config = dict(
    n_layer=10,
    bias='none',
    init_std_down=0.0078,
    optimizer='muon_variant',
)
Each number is 128 + 32 x the weight over the matrix's rms, rounded and kept within 0 to 255. Layers, rows and columns count from 0. Numbers have three digits each.

# gate: layer 2 MLP gate, 1344x512, rms 0.121, rows 1023-1089, columns 384-447
# up: layer 2 MLP up, 1344x512, rms 0.125, rows 1023-1089, columns 384-447
# down: layer 2 MLP down (transposed), 1344x512, rms 0.0496, rows 1023-1088, columns 384-447
gate1023:094136091127106154108140100158122153141084084173102157159170135139145163107129228132126143142179171133197196165107088144124152123123137117124114136147106089112104180139083176125176135161141138
up1023:132134095121096175134096110122143157067152124121176126132122151136157127063160167131104170121119139093090125147176103158125165182126119133153135194082110123151111122136173090130106128162085148
down1023:178078132174075156119058116135138099113108119165149135109098088123119092205151056108103160099100157096168153097112109126106127151119121153140081066119101102119114117135127122126129041101128119
gate1024:084189130144073124156149066098102130140089072102113115137120138140158110155104105146116104151119187117153096091107136079148131110158129182167120088148138149115124102181096142147116142146133136
up1024:110124073142157179153156107086143055135128140123171149165115126167145114224145114130149155125176131099132115136138137145121195187132160135161093138145098146087166092137053105158141115195137168
down1024:185140123152100156080166058105098055137066132124078145161144047170110140111154152128109169134155125128125102139052147087125127135125153150124144177126154210155164125086143120162155148182156122
gate1025:154069139148085152159126129127128152070090069171136109146126098093073131140161109079044064091183161070126090079133183132092131145067085147193161140102133137139127134120146161197136125132141185
up1025:151116101155131133149128120054092117120090133118092168087147135104126069104114139078132125102199220101115136148177132132159134152107163155113134192154163115153121117112169178200121088104119130
down1025:113112083146101194075150140167166142126117139070177161124128146204134126133181112123132115149118176095165066163105092176113085105105156126119162096063106093105146075201094161174118107129127151
gate1026:079090160129088153149192147139090112095137131135137146115113117112126092172091160142089140160132128087178151118065167126094104159113136120110138120135117147131115117149122123190085162125139142
up1026:128122144108152092113118166165104155111124095095106096142114103182173140118133135101126130152110057192106137100120128095077119102129107158090147111112134171144083155133135125128133135178102169
down1026:142108150100120134096124106079067135134095102101123115184155091161171110091105170158131121140138104122135096077078109124052097100108089161079102061145121191147154128135071122125129123102149113
gate1027:145158104110106096165165120108103076125136108128113046122139101128143105150162148144082080123122186147180154118166151076137158130155069109109148142137107149158140103109130142144118223143107143
up1027:100168148189136119118193179125162180053141199122153093103147127120126193121075116112170106208089098111095136164127114160120155178114173121174138137160173111168121118106132126060080159108188065
down1027:125171131117173098205170141155101119129113130125172141113124109119104114101105107114180118158121122180114134161132220164139125129119105090126150096119122157156087130165108117138082085091138147
gate1028:133123165136172122082084154086114106078095153150189132084098122138123118133143102149142083161045146122096076150110130110138094098135112103100070095181211041059158139138141165092144123158115123
up1028:094104112076187161158097124119114161115141098132141093130109170121107157175179167152108149128123115120113149140128156111078125135119144142136182212072075152132135110165159122132044223162181209
down1028:071127138138116130171119149164183147152128127121183148136075114095134178098178106121131075140133137113121128133148098175093095149146139132163127132072043097159219102160082125101122170115119152
gate1029:109108106124141177154127136121133160127114191120119184113148108150110135126143111150121152117106172115087163122129173176078115073114121134149185151138113155060101137129080073165100137156128121
up1029:120136152085053158086170187118131124091123097128138112139073103195116180119092123131113089124138112098095157109133101145155147151157077142146104136101159133127116053104071119111130108118180104
down1029:116111065151175139136137190110127098150134158098112124117145140129134082123152104149098124145170135078087110083156157105127121085079090148137154169125145142111149158164106152187132133161109152
gate1030:134116148106166134128095111127150115098075070133166079133079088088088124120158152155117120239106086123115137149106117135182142127092151156092082146160125149138130128149104113193075073140153167
up1030:157145128074084118116148159181106091160145192144103187157153079120125139112131142117120115105144118118138101149110121100161154174112100107141134131135103141149104139135089166091123095111128155
down1030:079075114159143133089142112141074090140244190128100219107126142104154152126129178081196044095092147104105116129108108082154082139148095091150184154157177105094141126144169179116119145123162090
gate1031:130133145162119131133153090097170132112075197137106104137098089178116108125138153183082062109142156083110057158101210101070077140145128186139164127163131135132170133160129114160157158188099133
up1031:190168112086083119167120075109109079104157142119134117110133168160141104146089133106089128117157123123091170120133110170151114157173175166086128124116191041159111124135071122157118112138096115
down1031:152129109097123139146114070110115111085132165087103142091103109155116159115115082088095130143103094130072145148104144099111070153173154088109137120095072130088156098124205132147087155146160120
gate1032:093152109107154139145101144098107124107101120174134104165125117111145076139139149100098131117126174110148113163191157060181135107113137148146124098129131151133135104111140160120150134165136131
up1032:127051151127174154131162118083151087154106136137211147101119140168165105122088073115133081119104120135134091146204135133136140111107092141105068112133163146125060099077163093173131142093141131
down1032:122153095133126167129077139082106131096096118130116118134090113105169090176089135103099156128114145151141104150149100118178129075111146146145085085166163114127144122134179151130097171191145132
gate1033:060148123039153132151198164038126128104089082099127098159172111129132111112126169169146174109225112162120086129097068076138079177070093152169097127121199166118184172124166103153121078108134116
up1033:072159117096133192190140224167082143093142162117098142098126128117122170126126074155130089123135154121078114124100098090131139103149118174133188131137128075118090145102053157053159190111105135
down1033:108107126125105124070107186166131203154056175130153164114083193118126176149177185088147115163080111124156161130103182193135134105121098194140144092160115128170140158149101188073100128154143127
gate1034:121137100167184122129149126124106101129167121064094114109113096095110161162095201108159173124105115147137132131167093096118186118109120117170111131133038138162124125070091150143113160128122112
up1034:154145123180158212143115141157129084165117047176122072179197126148128156141129197164103104124052118107142137134132126172160118127124181142110164106158079154145135126141131132132138137152106164
down1034:157121074123171095114140112093123122112152161096139194120113116056134124111131162127189147150143165119195128156080113079181157148141098138165157117076084144128160099121094185133141157114108136
gate1035:142142138179112134157129144181141143165141152162184102177089141094151112150111091106148103060143124117112108143147134148154108106129134150129139119093141152130217104125107117120130221133151147
up1035:152095092162070110153165195158190149079094133133103073150109117121128097105122054141111142074116135115119164138140114129191120185146101182165129121107144102057131079146116149133109144199130101
down1035:130093107138101081118111101099113149078120157148134085102112083106143125110138067119135125068048104131094181081131155106095140149101189164108137140180168169122110111146136067109060112166126110
gate1036:105075102209110083131162138053118125063061156137129098103212075179089083142091121120196124208089130121088021062139144180140079087178150099172154121113144131104150073195143153139147152119157154
up1036:201164116087068186160092163095147171169111116102140109190138160114197126143110106112122142139100125197161179059116078087117169137131126093150087156054162103142172124123096106142170106106105137
down1036:121188145125104135170119150104168170159080066096131061125109108101128088139124103158143054157153183096187136098114172135104139166206150113138146188134213093093125124107086163120161102100122135
gate1037:116126125147167113100123150164131099079141116144101151143121193099173167119154150200065137165135136116087093162103170125171134139095142107113137159161145185074116114167113173135163123122159091
up1037:137133172122119126132072186121133183086239155122097147121146126128190098106131186110158112159114112077133123126124172110162110147114117173134158099071148153133114122164074153114124089145166034
down1037:138085124153122121097122102088114184155119118100169107151148128166103101057113078131063087128112100100076124123163170198164155178091112152128109101142150131152141172062160177125074135131139143
gate1038:079092193080187152116205102115067153115147139142160115115103079161115135147085124131179112167194112105107097169124132121148105196115114132143198167111093146120085138115108150122138077167156180
up1038:153229145179133129132107118103174087119104184152089123108213157141092090123190180110059146137150131185095114181180141064108197066175202115085093090133119148164143105128053122168109152125148125
down1038:101070088100072126128156135081105137136172131171145110145076106120141198161116142145068113129096139188066152127125099134156169119142144132116130145125139143141156137111113104147116125129170106
gate1039:070101146105135125147120149206145142144127175131151131153077153139125147123155190108151115130062128136135181124079165167132106223134138103152166118112133108153176126169077126122104088137090192
up1039:138133120134137141159114175103148123112131140158142145192112124109122159125108111091093132111097150102065148083162179134100107103127123135120184144193184106182132118177146168155093084129143114
down1039:141140066162084164171069115108132050120153114096130158165110106155144114179119095119100182130095185130100217122119100138114122141123131199113094105111068145177168098112080125177137158154123132
gate1040:121082102134163093154189109144142145172122142133087103139175082117133094137183124155090148177120058136138138134126147150108169218086150139168143130090189102158148102069161076169117140111118116
up1040:132206132101138160144102127135106113152136181144104159174086148114070148118106127182137116132148124140111038148109122116127147138135140092114125171089086093126133063152058121090092142137131156
down1040:160146169114100062073069193125057121104087171123103076173121122126185130085096107101124169084079123168163109121102106100105115130185169108122160176117127127168090157132136088082118100150112109
gate1041:169128124134079113102155178057110087100144172089119130098208116155190117205131189130114189125086116120124094096178196201189106140178084078156160112147196134048148107114108116113120147133193141
up1041:148180086140120128122136163098151153198133132102086054138163117114128128061123147131088083110123150116144110153120166101095189083121134152111124163112080132129192154124116179075152120143112137
down1041:142150140146110134116154147145133156124112153134118165108142101108114116111134131122132073106164171111130145095103179136120131120183131200132078133123087168141128159137184126129118107177128072
gate1042:118059124116139132125118129126103129155165137145156108173106211122130082127183108096158054117107129131087102114121147144130147139095176146116125132099168095203146168151125118118168221155113144
up1042:128153181109128161112106104085129131104134084089111121100160130096145124151099089136051162133094071117152140122129153133140136164160137075093085153097140128131120146105120117102158033145093153
down1042:088158164162109138097142075140145142137134158115123147161125116080160124134134116130125179141065107176134151075158061083160053173146144086070115114127104132192137116182134104105140145188164125
gate1043:173154118069130120112149140114081143076127151158155132133104173125157121193133175147161107104199162141132127136156132155099107155121089092128115112106117103115120069143126144124111115131075096
up1043:100104166132119134133118171108099097073153139155140103174149151163133141106078069111140156147099106153140094114118144116117136173148147135099102104105094070137119160108121135153100104137203156
down1043:098134176156124114118116066159165116108103153123076108138124153119094101154063190143099149177139095129177166113151170111152167086154146174086122169072078167151195134160112098154086147153120120
gate1044:131104132119139210146031058170179107147144149160163116161081120074116169141108062072142160114130158167191133143088206156174161101156102131099137195180138140139167155128137184145165194143121095
up1044:138124146184131173114082111123166117085095181087090169137099095124139088134135128146120120129112127133053071157149138108178145150104169118123193175154148102080110059110120093060155113165182057
down1044:126147123159121108131121100100133167169088150106192128111174122135230139181134132110138120144088049119160117111162108087132149184120161152119139130123124132182121200168154099113130146148082113
gate1045:065110098120149141079140127139104140139119140166103106087083153172157048150108056087113114181169165140149098131108187178121147161138156153095139056125167157113101136141055198141120167111167153
up1045:117155153154174116115088139110120120162203122159116136132077119151124156181175118141153124129141095135163105142084120073177110127169130104135147121147161134150158081142111118131169097032192126
down1045:142147140075114125098116099156159103129193115124208133174082137102166138180079143163161119107141107164135104151091069085105101165114140159063184154133116114156141128081154115136162162049133117
gate1046:067139160105129097163161102089124165155145121166099063118134149211111127078150143127086127137100110190126156159122171137120116075148112153161132134105148166142098136127185082081156119115140160
up1046:184168124043084074098112121081164104125127083173105109155155145136119094198096129098211136164062143094055085152123151131178147180127112106095092126123154159152130100066042117140055168124184092
down1046:083151197117113106143168167111181126160169077170110077141107120123148134156150114145148133142182150157063100138160102151126107076147208072098218165132133129146142117172118098084123114159137150
gate1047:173147136114121163126151159160148146100106114099075100153096083148123162152130122088141095128121121079124130100124113217170137154100144110157124157160223129174081167099103135155125101162138105
up1047:087094121081134137094170191134159145127126094151130119145087090194113116132126125165125112148115121104174104143124144186126131103109119149147124140160122116101154132113117152168130107137118120
down1047:109108104121080195137144143121175084190125090091139159161136108194162141131120143177101129140165088122111132093166156199130111092088093131169103130165165148137133133157066125204116163146127164
gate1048:096146117140155161116154105139108093182189083123114157075079143170123113096096091124125136092115118166190146096196145081160062105082158113135102170115111164110116087094137165133158095116155136
up1048:180144036109135065154131094172120123088113098128161165124084154094152130096142174143099140089129098148135075138118099118130115075105106162115112081158137106135171094149182130141081122144091088
down1048:128112140101119135111108073078192135130143127158076082033169141133109192136140102106137137144082140140127135061060101177157143089158119183119062092136111114132121172140149120190184110158140142
gate1049:157130169141123120121144119128089138141137130111144136145064165149172105108152052141155077131195137078192131160084075147108131073126170148153112136126144103169146156122115115090166157137138130
up1049:123082153146062095112103074125097126191090123118174127102120104122117126096098134159135115176152095160109149133085156116097130103148134113124119105154093096103168122166137142142147127128078105
down1049:116095130136101120091108140150127188159102113158168097096100113162157143077135125192114172208168153151111143166121132118095101077156096133122171150157133123128161140178108162087116101146075093
gate1050:189064103145048094124081127177187152125070162120088094127140127146163137114133166111180053158126092139115172171096106103121155099126062134083169098117141144146155140132168120126146170124124112
up1050:117089167026151078159169140137138122119145137125150169167124133119103134159110107152120152080165121059119125088121115136156157158144165168151079143095144142112114109156180177151154104162152139
down1050:101106072096085123179115101121138170151108137146119108146121114158146151110097125229161127151173146105131153122164114128111089151138102147115162156122080121114116133166191136049103074098074128
gate1051:118111121102150161145161109200125088097157123178074101135111066158074092179176128153131122103121113123124140045114093111157161147086139121127111116123107147118101139160149109100132122149182119
up1051:097149118140134117157129122123120076133046098074155153165107140158089155084136138098125140121123055126117123168136137135105156110126066173164158122133087124121137121155141175170125116166082126
down1051:114110115135084072153131117083094130087068098160179119112119109076162101118101145141155112123149095092182139167163169164102147148085109122118107120186113170136079166130158121036133056176097127
gate1052:109124092122100113120090096132135161125117140167097162142116183140179143138116172188120124145092161137182150112073061162135175068117112142145142132103119131121111118132144133157119103137119153
up1052:088062094138197108122158170109102152141125164157157138139159143139115133162158177138137158119152114172102099215124108140165109124087186114061160140109105136093121147122106072098150144155144149
down1052:172127119129148157170123151154073172099156149117165180085172131120111122147079116046110105104152111098127161117099071177116195099159116114108122159064137173087105131087109133170093159145086143
gate1053:104106155092098107131089180108115091156111132153137085149126091151131191130112088177118157125082145103165158170077103149182117150116145119141155173130112134089105079126131079146125108094122135
up1053:096147142076156143103096121195120141104167141138125117114109143142161117057117060116106108083114182132176082177116137084145164098112099150127078095155131142085183117102128165189143165068109150
down1053:146089153109131125120162208140185043134155101099138119127091068051082128177118149135122181112119162111105124087115122172140141141157132153121134186081179136105115120063080120088157103114177089
gate1054:108120136151155202076137128080084147120095166150091057076152115133150095181149164152151166158188135077142114137150148170096135156114070113079127102170134100121112170124056138110127123143114140
up1054:146114124114129129134136171083121147075106129119149113118134114164091105142160165094098108084107112120093118165206157135143162113131097134156139132148176165155128113157145089123108141122083078
down1054:170135112172117125120151121125146125141106128118119134132111137109107146162132199169079129175108112136142123139212140161102149078095103144175116149174126155107128115126186066138119090101120130
gate1055:170154086120076119197139102154189139113119117089138116162142104130138179154078105071168155155141105139081111149066177129090146110145156167110096126156168206113138099130194110100174167128088164
up1055:134135094117109104155076170110099143120154077102098141105116135130129111174108201156117101132138114159103163142119162138075144139112130145093167159092112170095135100184121099157114166174191143
down1055:149105097116088104121108104159110126092188068110134116106128073082143119145221143136077135119122098134082139212150141148112145119141143103110145127109111126086127103138175134156094197143142191
gate1056:118127125067131114165078145074074144128098132114109098160107176093119136133084134189155132067117089104130119112131109098167152128140146142150152099165177066085151111080159116090125125103129132
up1056:156077169118160103089116162102060140086117125133135129114126067164116066120114118118145122126129131111203160095091146116096164130063180116126112081152090109119154150075147109146122105107122139
down1056:161097077052158129089092089127092157113175088171090135143163054127142122095119134143165124086122098087170133090159101128133158145105137136144126130129135104133146128052191099128101130124131168
gate1057:149120135085135098139163099129138147129166132104070113091115109091167057089113124080114089090136120108133112145106131122148146133127106113166100116122086076122111122189102167138148134104137121
up1057:113114113174106185164081125156095148110142156128159153124105129123104133118163124095114183130158144105123085156164163091070117096138106065095113116156094162095171116129135066110067106107108140
down1057:131155085106125132139070193147107130131146089136119145150107173140069127127119080096121146146094138121124128109184109121094171123141121163113111153120148150140176108108196083082137133147144160
gate1058:161135110152128199125080162117107136118115154100131168086139116141161115141068103084150113102091136089091100117153081087139121124144070092155128137081147122162075163120113158091173114132119134
up1058:166116096111146147130091087178130136111123110161126192115114095106169148150194143093190157116122145175108135161132134117136092130116099169085148095097113164126133127117117175125084139085085091
down1058:152117137119127113168151150093136111142059122189143089149072111091086114149153116112135141162121112168132175085231144095175124091118177167095163125128131083107146130118092170108164105153138151
gate1059:165114156122135133146081092120126045101133128157170131197180149181130144083141124156102126179150141124107190093115190130112141205168209127148173167187170134092120134127114135022083074148154108
up1059:193106149125126134100091150143110172131139109129122113091082118125151073094088107151130103141147137121148108167165083104138147073125178144111158173128125109096136140142068115167147182081192141
down1059:147101154150160187123132155132092127116147073158143136093089098111135132143178176152155147111137104139133140107143062164110109098174122089116179168156150117139089140137112107157138193121119133
gate1060:164119116118050128154122210083147171092125135171124132088102153107122095133111103126164104136112180081149137104118150171106138160166077170107109134094164162094141152157154104135178110074137155
up1060:120127152152073157098119180179141098128112159159142184128079103138140096151092110082136132143080182105085194100142142117018103116151110151118132110125143117088100134088151156114138109089079148
down1060:108128094136105156094154148110155122077156139179141121119163129140126150139134051129106219071140120146098140146127152099182115150126174172111122108038128089127125098114125154139135176144140133
gate1061:110127136132081054101165118085114121075117103093107059150135161167138146147147094135103131143157127153139068123095119167074119149095132161191076125185167196115142131138161099130164123112115132
up1061:164139136144107130065135144151117131083144161091106112151049098166199121147173058138074105123158088102115144101117108122117135091119170141159088124135132165093173194185130160117143111136141151
down1061:078093112082106073145174099092138181099060169102207129109114167156145142092141072153143123116101108120135166117110108175170127128150120115080139083052097132149104110096124090124121139086111174
gate1062:149127133097133106075141164141131117107151200098081157104199138154161127123172101107136131113164105125090144125157121134032129095089063101115138173150129133112158094068154113140112137117149131
up1062:112131169120113162141119088079110126106188188054083122143132116090091107149137128115127121091113130094139160099164174146095089136195165110117096098105132091145173153116123128141122136174174062
down1062:172173168156133129103143125091125114099079138149083042100093122135101170127093148134090142116045121104148073110107137057100101172137156141153100173153187135131117143073082085117132088175121136
gate1063:137089110165119115084121103135177156103173121125155107148142152088105140194118140219110128083133087142164138081183167154102125158113119138147144090120082103112153086147159187115154099071138156
up1063:201144098114132122085133133138175134114103105180177164154150141194103117160132117176107140061173072127105173116145139181170099137116111142147151112097124084072172113163131159095167134103148153
down1063:099088130085165136055125117133145171100142128108147096056115132145131111126122151141171132173123123169108117158083094152100160142123152122137144099117100138136146153058148086183123073123116160
gate1064:217180143129094148123136135082141072148157135100082193154139144159108146119134143082080080127156137136164122121163115071120068117121155132165077142178145092106115124168125141130095139121184103
up1064:154179104135150123150152123094152174164142158161138138113096106169121172147127173135178091123127089132139172162060111094095085122121158150164123095146112154083144103174120108115074138126123094
down1064:116111108152100143114109130115112109145083109161146074068160189176134066133167139132198106142118052145158088161108151138091202148129126156118148161145124130120091136121104141171114131125158139
gate1065:127143165134098121152091171126160139120107090124124185071180113136132156168105142093159169095119128108097108143135075111192170115100097032148123137084117132112127140154133121200151147164154097
up1065:165130103087086139154108103164157129108135092091136193130144153174121147114142122069167164104104144158127159119141091131166074154104191154162142127130155071136178136181138118138174157163165101
down1065:078099126123143096145132141129077122116158111074143076152116117105126144076153096107149096131120123154149090143068156120115095151154050129143100050075170097139118108132116127069121149170182126
gate1066:121188130104122136081078131156125101100062134117104163131133118111103139117035131073164157172103126103152110151123147203077128152104104108120120115196137142126150110125127092138123171136119128
up1066:158132086136147160117134110100111130129145122140111126086084156149129109092124150152101086142117115145163106081083105036115157166117135140154150080162105081091135089134202185133174087094132074
down1066:182116130120110141100159126084144116064139140154129163121142127092087120154095107101156137087188117173169109090110168148146164148173123138179114126072105191114062177074122113201152095146143103
gate1067:158101080149103119136153156154144116065087150159138142130140145146125109124099087127092104119124108074129093073139057114100174045082176111104153133116111133136117152158115086088112133120065083
up1067:127144147117127123126159137157126136104108150134159119159112193131134083074117128117136112122093122142083062121151105135073092116086110118115151104112127087153181130099137139140087124079092163
down1067:112115112120141139112110128159074153094134052154106184108104087111153142085160145204144108128158109165123106180150165211078111136186109091159097123148150165090133129140134171099126091156106187
gate1068:154122145083201183151154136132059131099113146088158153155138119154133119159142175087058110103196166135167068159167136157098149128199162048103108095099174125145198174162105141146099074094094067
up1068:160102127158134106104094077120100089091132162162058167086082105121161169093142147128134145189098131115160143117133143139112164132159118118110115155166114111124134167158161165133171128165112178
down1068:089169112124147149146115145144131114149099106044165078151116088156169123143142149215045112149096136139060140097108198163164168143125148093144164140110126197111134142155188184101121089081130061
gate1069:108151120102160130119151134168109126140119089151154059163185148157177108098136139125130132179113124094139143107166179135092078069113178164122116114133121097131137125075105140153127129114086123
up1069:071130132115115123095145134060113088087099102152091115065139146108108162130144132149091126111117083146087164114096079120167117101109094141159065143091151175160119144166106092137108116182147149
down1069:152092141153090121107124137140166134105139163093084102107102129093079141136178115146134132119152141119155153154060100101109110130114087133162126097072157107112144160150122163114158120134125137
gate1070:108132145108158153165130165103092039104155085141085216113132078115176185088148016116116154154100128089050149098116118132173123100172128155139110150136138154146135142163121142134100144161156129
up1070:105086148124098077096102151193142069164134105125145126119194198154138152126109112112123118102094215189184146142157181188146159125133116101096110204158106138100170151143128087123159150112078136
down1070:113116153150138142098086142110116087125101153117093111084142139078148134133109179105131099088192127148127167080062080132187094162087151156099139072120065163133174135113158121185107110141166067
gate1071:184158116144136171147130095119127108149145124120110094144175087166123089132140031163165099117142123189131110195130091107167119121168169180124134107129109146085099150102193112131156117139099134
up1071:188143114122163127143172150146116141118082099105092134130189137107149126112144107155183123183134162187150152192088119119126125108121137113132143069144147141150110141121148097186146161125069146
down1071:173111141138159184129180185129160145087152112112149155128130126082200106100109125130139152141118140147181091097089138140151174072154121089173110101151121160094101115114167163139097092109112202
gate1072:138128206131092178109135130113134156138120080114066140104158131116090123193114133089140135139161141128157137178133144052106119128085119096127149133202168136121083108115195107199097091189153142
up1072:110078113085083061142183131051129163122119175080090155092198115102122108108183160149165099121113124171194127220104086141107071093103049151166104065146133125124112132122181120052058177144186128
down1072:128165154181157158084114113132126143066192092169126166153179149117144151113105138073139149111142188126133148074113165074123162152151148143085131105093128183132111161092136103202104128169110172
gate1073:166088138131149139154124114162168173100104177118152171132104097115091202183039144101152074162142113140130120175075186145113122135094128147134129152114142150178169121147115169114114147175160127
up1073:167148155087151156090135107075140160195096078142143125157119176144063151122123151169143114129129124091176136114065148119130132054107133110163112144179150113168130075117114085108160092109102089
down1073:184107114139108164099135175112141085111124145132139079104077164126094116138098094107126119127136142092066136141153116123116123156123121114123183102072129077118145111157124124106058168079119141
gate1074:152100153091106125149126164137143072126112083129134196167110132102158104158150146092161101154150127123131143141145126207111110129122142179141130121104155129127119129115131163127113079156109164
up1074:136149129165100202162149084118202145174103118084115159140145100091197119119145157152141109145117094163147106110149072123129134079144121143120156160058148170152087145103125085145173101202158082
down1074:128154146100119172138123169151157100112112114108135207122148067093200145062165138096113157110090181134144105117173096147076134069083146166046156153138155130137119086068130144186123139127136172
gate1075:046114101135104113160148079126104128130149121137183143112123127165102149133177211139103128189132078152122162153131090120123185117136136143100133162035151165115073176133115086087063119151129147
up1075:195132107121139080085091137201124142091111126137137154080169170130152157094139158086127108157123146158126128138142113143123141136109158117113116147120132140148171112124148152156134096161147157
down1075:213160096176125147114142109145101156131116177138111129102105140166192143149091152122133098082130109222090158139125109127126162141083170144145154186142170101164121057122103094146170113132099109
gate1076:142141116131140116090160114205186152144149141107068099128130136140121131068089155128121140133183137121091184109172079101170046098135177128125143099150142020120128122128135078130111143104102140
up1076:109144136198136093122101137083135132097125121058145223130133124176128105174153157161120140143071108140184102143088146091123192125111094139122109177038142161154127201164131188143123056174078121
down1076:136133124141083165122112096086129107164098150185159082128110174106173176155117093130117185124125137138123155140135092185149105108121095123123146130126141168161104124119175137167110133089178062
gate1077:073101128118165188181133162096073112125155103112165176117097138115177119136137084169150140087113114060076129185173162113109125154163078177144142160091115167077064123171096119094122054110194111
up1077:206102062099139127095102125125164193135080140048195117154095097136137153122183141112103129156168159165150121167161111155127168134152169135139104085112090146107239149137116162180135100110081121
down1077:127138139121081167077063114121178078170139093099123173152145121085181179111132133197143046144130085181130061073110121150161125110165114129116125119089103133127167117120120175195221088142106133
gate1078:127138109083136089116077175141173130089131106147136102087181094172130088140135153185129071172147146131106132114176106129124100157139162152118120100079160104182085072146109142057171125173142196
up1078:101100130113152125071159125142179077099127177163119086123173075080164119132114183136151149137170116134079148125169160119120139200145092145093089126063122163152150095185148130102145131128159157
down1078:134106157178142128118155128173140136093159150119080127138165093132101145177114113071176140140170130100106169107125140065132122131094118145188080063078128167077215093138162113134124150119176121
gate1079:054187161138109106125142144141116104149125135059134137141118117046130157067155128061110123059108163130129080112137104136128103085129107077108118092144076144128083139045134075158140153098071103
up1079:115140143102084125129114124091073122138096122062082190087097080097095181171124157155156151092091111152076174133163159138136099085169113098143152164142065114172128103179109100108199114113149127
down1079:086156140063133108136112146082098134151094122082113144157058162128104142166124182124120117113148120136075158118165121162158116061098157079142142164128091118136094115171129073120122134154109119
gate1080:147124163168195109117139095157181073137171145148094070082169131112165165112142098186104153078110150168175151139124125098130105062166152121123149151115117155103064081067088099084114144098105123
up1080:112115105093154112183141126061163145119067111134111132226098122159059142121109156057132159102104066119156124126132075147190127117104103134134106130093160096120136083100109136165092057118123134
down1080:145089100130151141188121157125145165163165117205165168110156113134077089152166137058194150120085117125085132077214186150125081064122144130134142103145094159099136124126198155177145179152137094
gate1081:166176129149108132154117129155138194114130153087074137126126122118078197165157102129178077140118121101096143162139131080056141101076100123071160082140113148144124039117145147101138131161134166
up1081:159189164110097139139148148165116138094170142105103119119136125115116157130128178118177108117071071105119187109157106159107162101135068130140156077124141149130098063070118143092077072178115217
down1081:152152108133154156145164107103113121099105132110145119166113149130089138195156159139128136188134136115109218076140120116117132159135108077111178078191115146158106081130163127122131155150130111
gate1082:092143092145099142142120163144137151106115136110141106160151140096172137130190066111058133150135093032127156067157093070126114115150130151123129103142078131113100154117124149125143116146136129
up1082:192140146065129129062146157111111137195102107074073128048082138159097043103130185145122172124167166076114085156024115179106181137130127181167134134152181123088128116105118086133142128140162086
down1082:214072173145125134060110125094117149157109159133135133156171116138125131155104155164153146131099161144091113087123151151134172128113130089114201132192114136084117076112144109106145211173120087
gate1083:141141127131114109127114145081132134183165060084133087167191138087144099129143105112188105150106126153155183159104140185159092109121119105194149128113079192084171137154146180117095100126169074
up1083:084077130140145137117122076187176165042135171128166113094082122126131155116111100174102154135129126153118100124146118060126128145074106152055095099115154118147052074114110126081167104118092141
down1083:156119158089122121139117156115147142124179111167098127144107115104114116118131100140139077143097080142149085093132185077156106129119115113156090121117144138113121127123133162121102164149090121
gate1084:132172120141132134110116104095155058114081094117140099100078166140131126099084141110104117118116121155128169071159125074121099139061154100129093062123103105114093108155120078143102138129131122
up1084:104174135131126093152096062173089118102157199115137136122202116129117100144111142132089166146050127102162136140127102112174089106223094124143131128164164132146152083101124128144144128116136159
down1084:181076137163100075100152192126155153145108123117103085160091130114079106132198046157119158163150072145099086135130115160144135164093079101096142123109177110161121127131105209130141142136150121
gate1085:197129147154130195067107209138148116104097156098087144091138110155149183090160133097111154112139092069120095176139137094094105158126090088129113110149097104169083052140100142181171178111114131
up1085:102179162154109108111095176150185095146104143106093197081134130140160108116152144135118200133139123133148160129171115125113170169130142119144113082106124097145131161087160151156132116131199104
down1085:095079133150137160138095154131097161087143144145105144089162100125075104153118147114103139114098162155158142148142107105175148147147117137085147115120165114118140084143097208129100175134095121
gate1086:136103145111086116103135091158155094156103126193079092180096122160104117157115130175147165088156152138136191211200128159107143146134151110119120092175225121098132184097102128131126114118150131
up1086:169094129112122157137115157155137177113079113182165185136112150131110102129100148163072053134103118102129097085105152141188129171149157175156155172070218186158145139138143140128120138169137126
down1086:079106132119120103078164154118100128184150150079164140118160122094124128074139113126114136145114143105153135116079081066135108132119092150136154169075067113193133147116152090157159114133148109
gate1087:102144181125168123143125112060163097102107046130117110129113136151137156079148126154112139166117134121094152147131093107159146146113152128082173175088192173126116121139118062129146115138114132
up1087:139159110141138184084119112112119149174122090140152108094154180011108194146120114153131088128066128104115168126149126153184147119133133140154160112107117140117129082151147118133138039180077124
down1087:095126202134158188092082141151096173150085081134052101114131135085134168098161093170070145206132132088104099077124127115179196107096163142091177109162118135115143114143147143156072063145149120
gate1088:106112108156103141176205164122157097160154142126212154130079122143120148132118152117129128124140089176059230111098123108172149113150091108194109138145059138110071126092175052185169103134145152
up1088:159148143134181073114138084137161161104194066094132148123056210121114129102084101143145088166118145095102087143062163127140115087162175076156143096153140094157118132176105144119161154092115091
down1088:103163140134099152068135076134121115125133117156142116162140164099144127161123065137158129154114100102138164141143102147102155120118181133134157146165159156127157183108205143101118087161093084
gate1089:104134132081100087209080089081105124116102102095157121136145114102091116126185122105090114149088076175156103109134085189090112140193119123161165127164096143145078070110104131141172150123156134
up1089:137166137166123102123059142104104105087101084154119118176097098129059075115127139140179189178115088144150156159147158151113130158152106086121143092078102095145141062109108188187133182129117094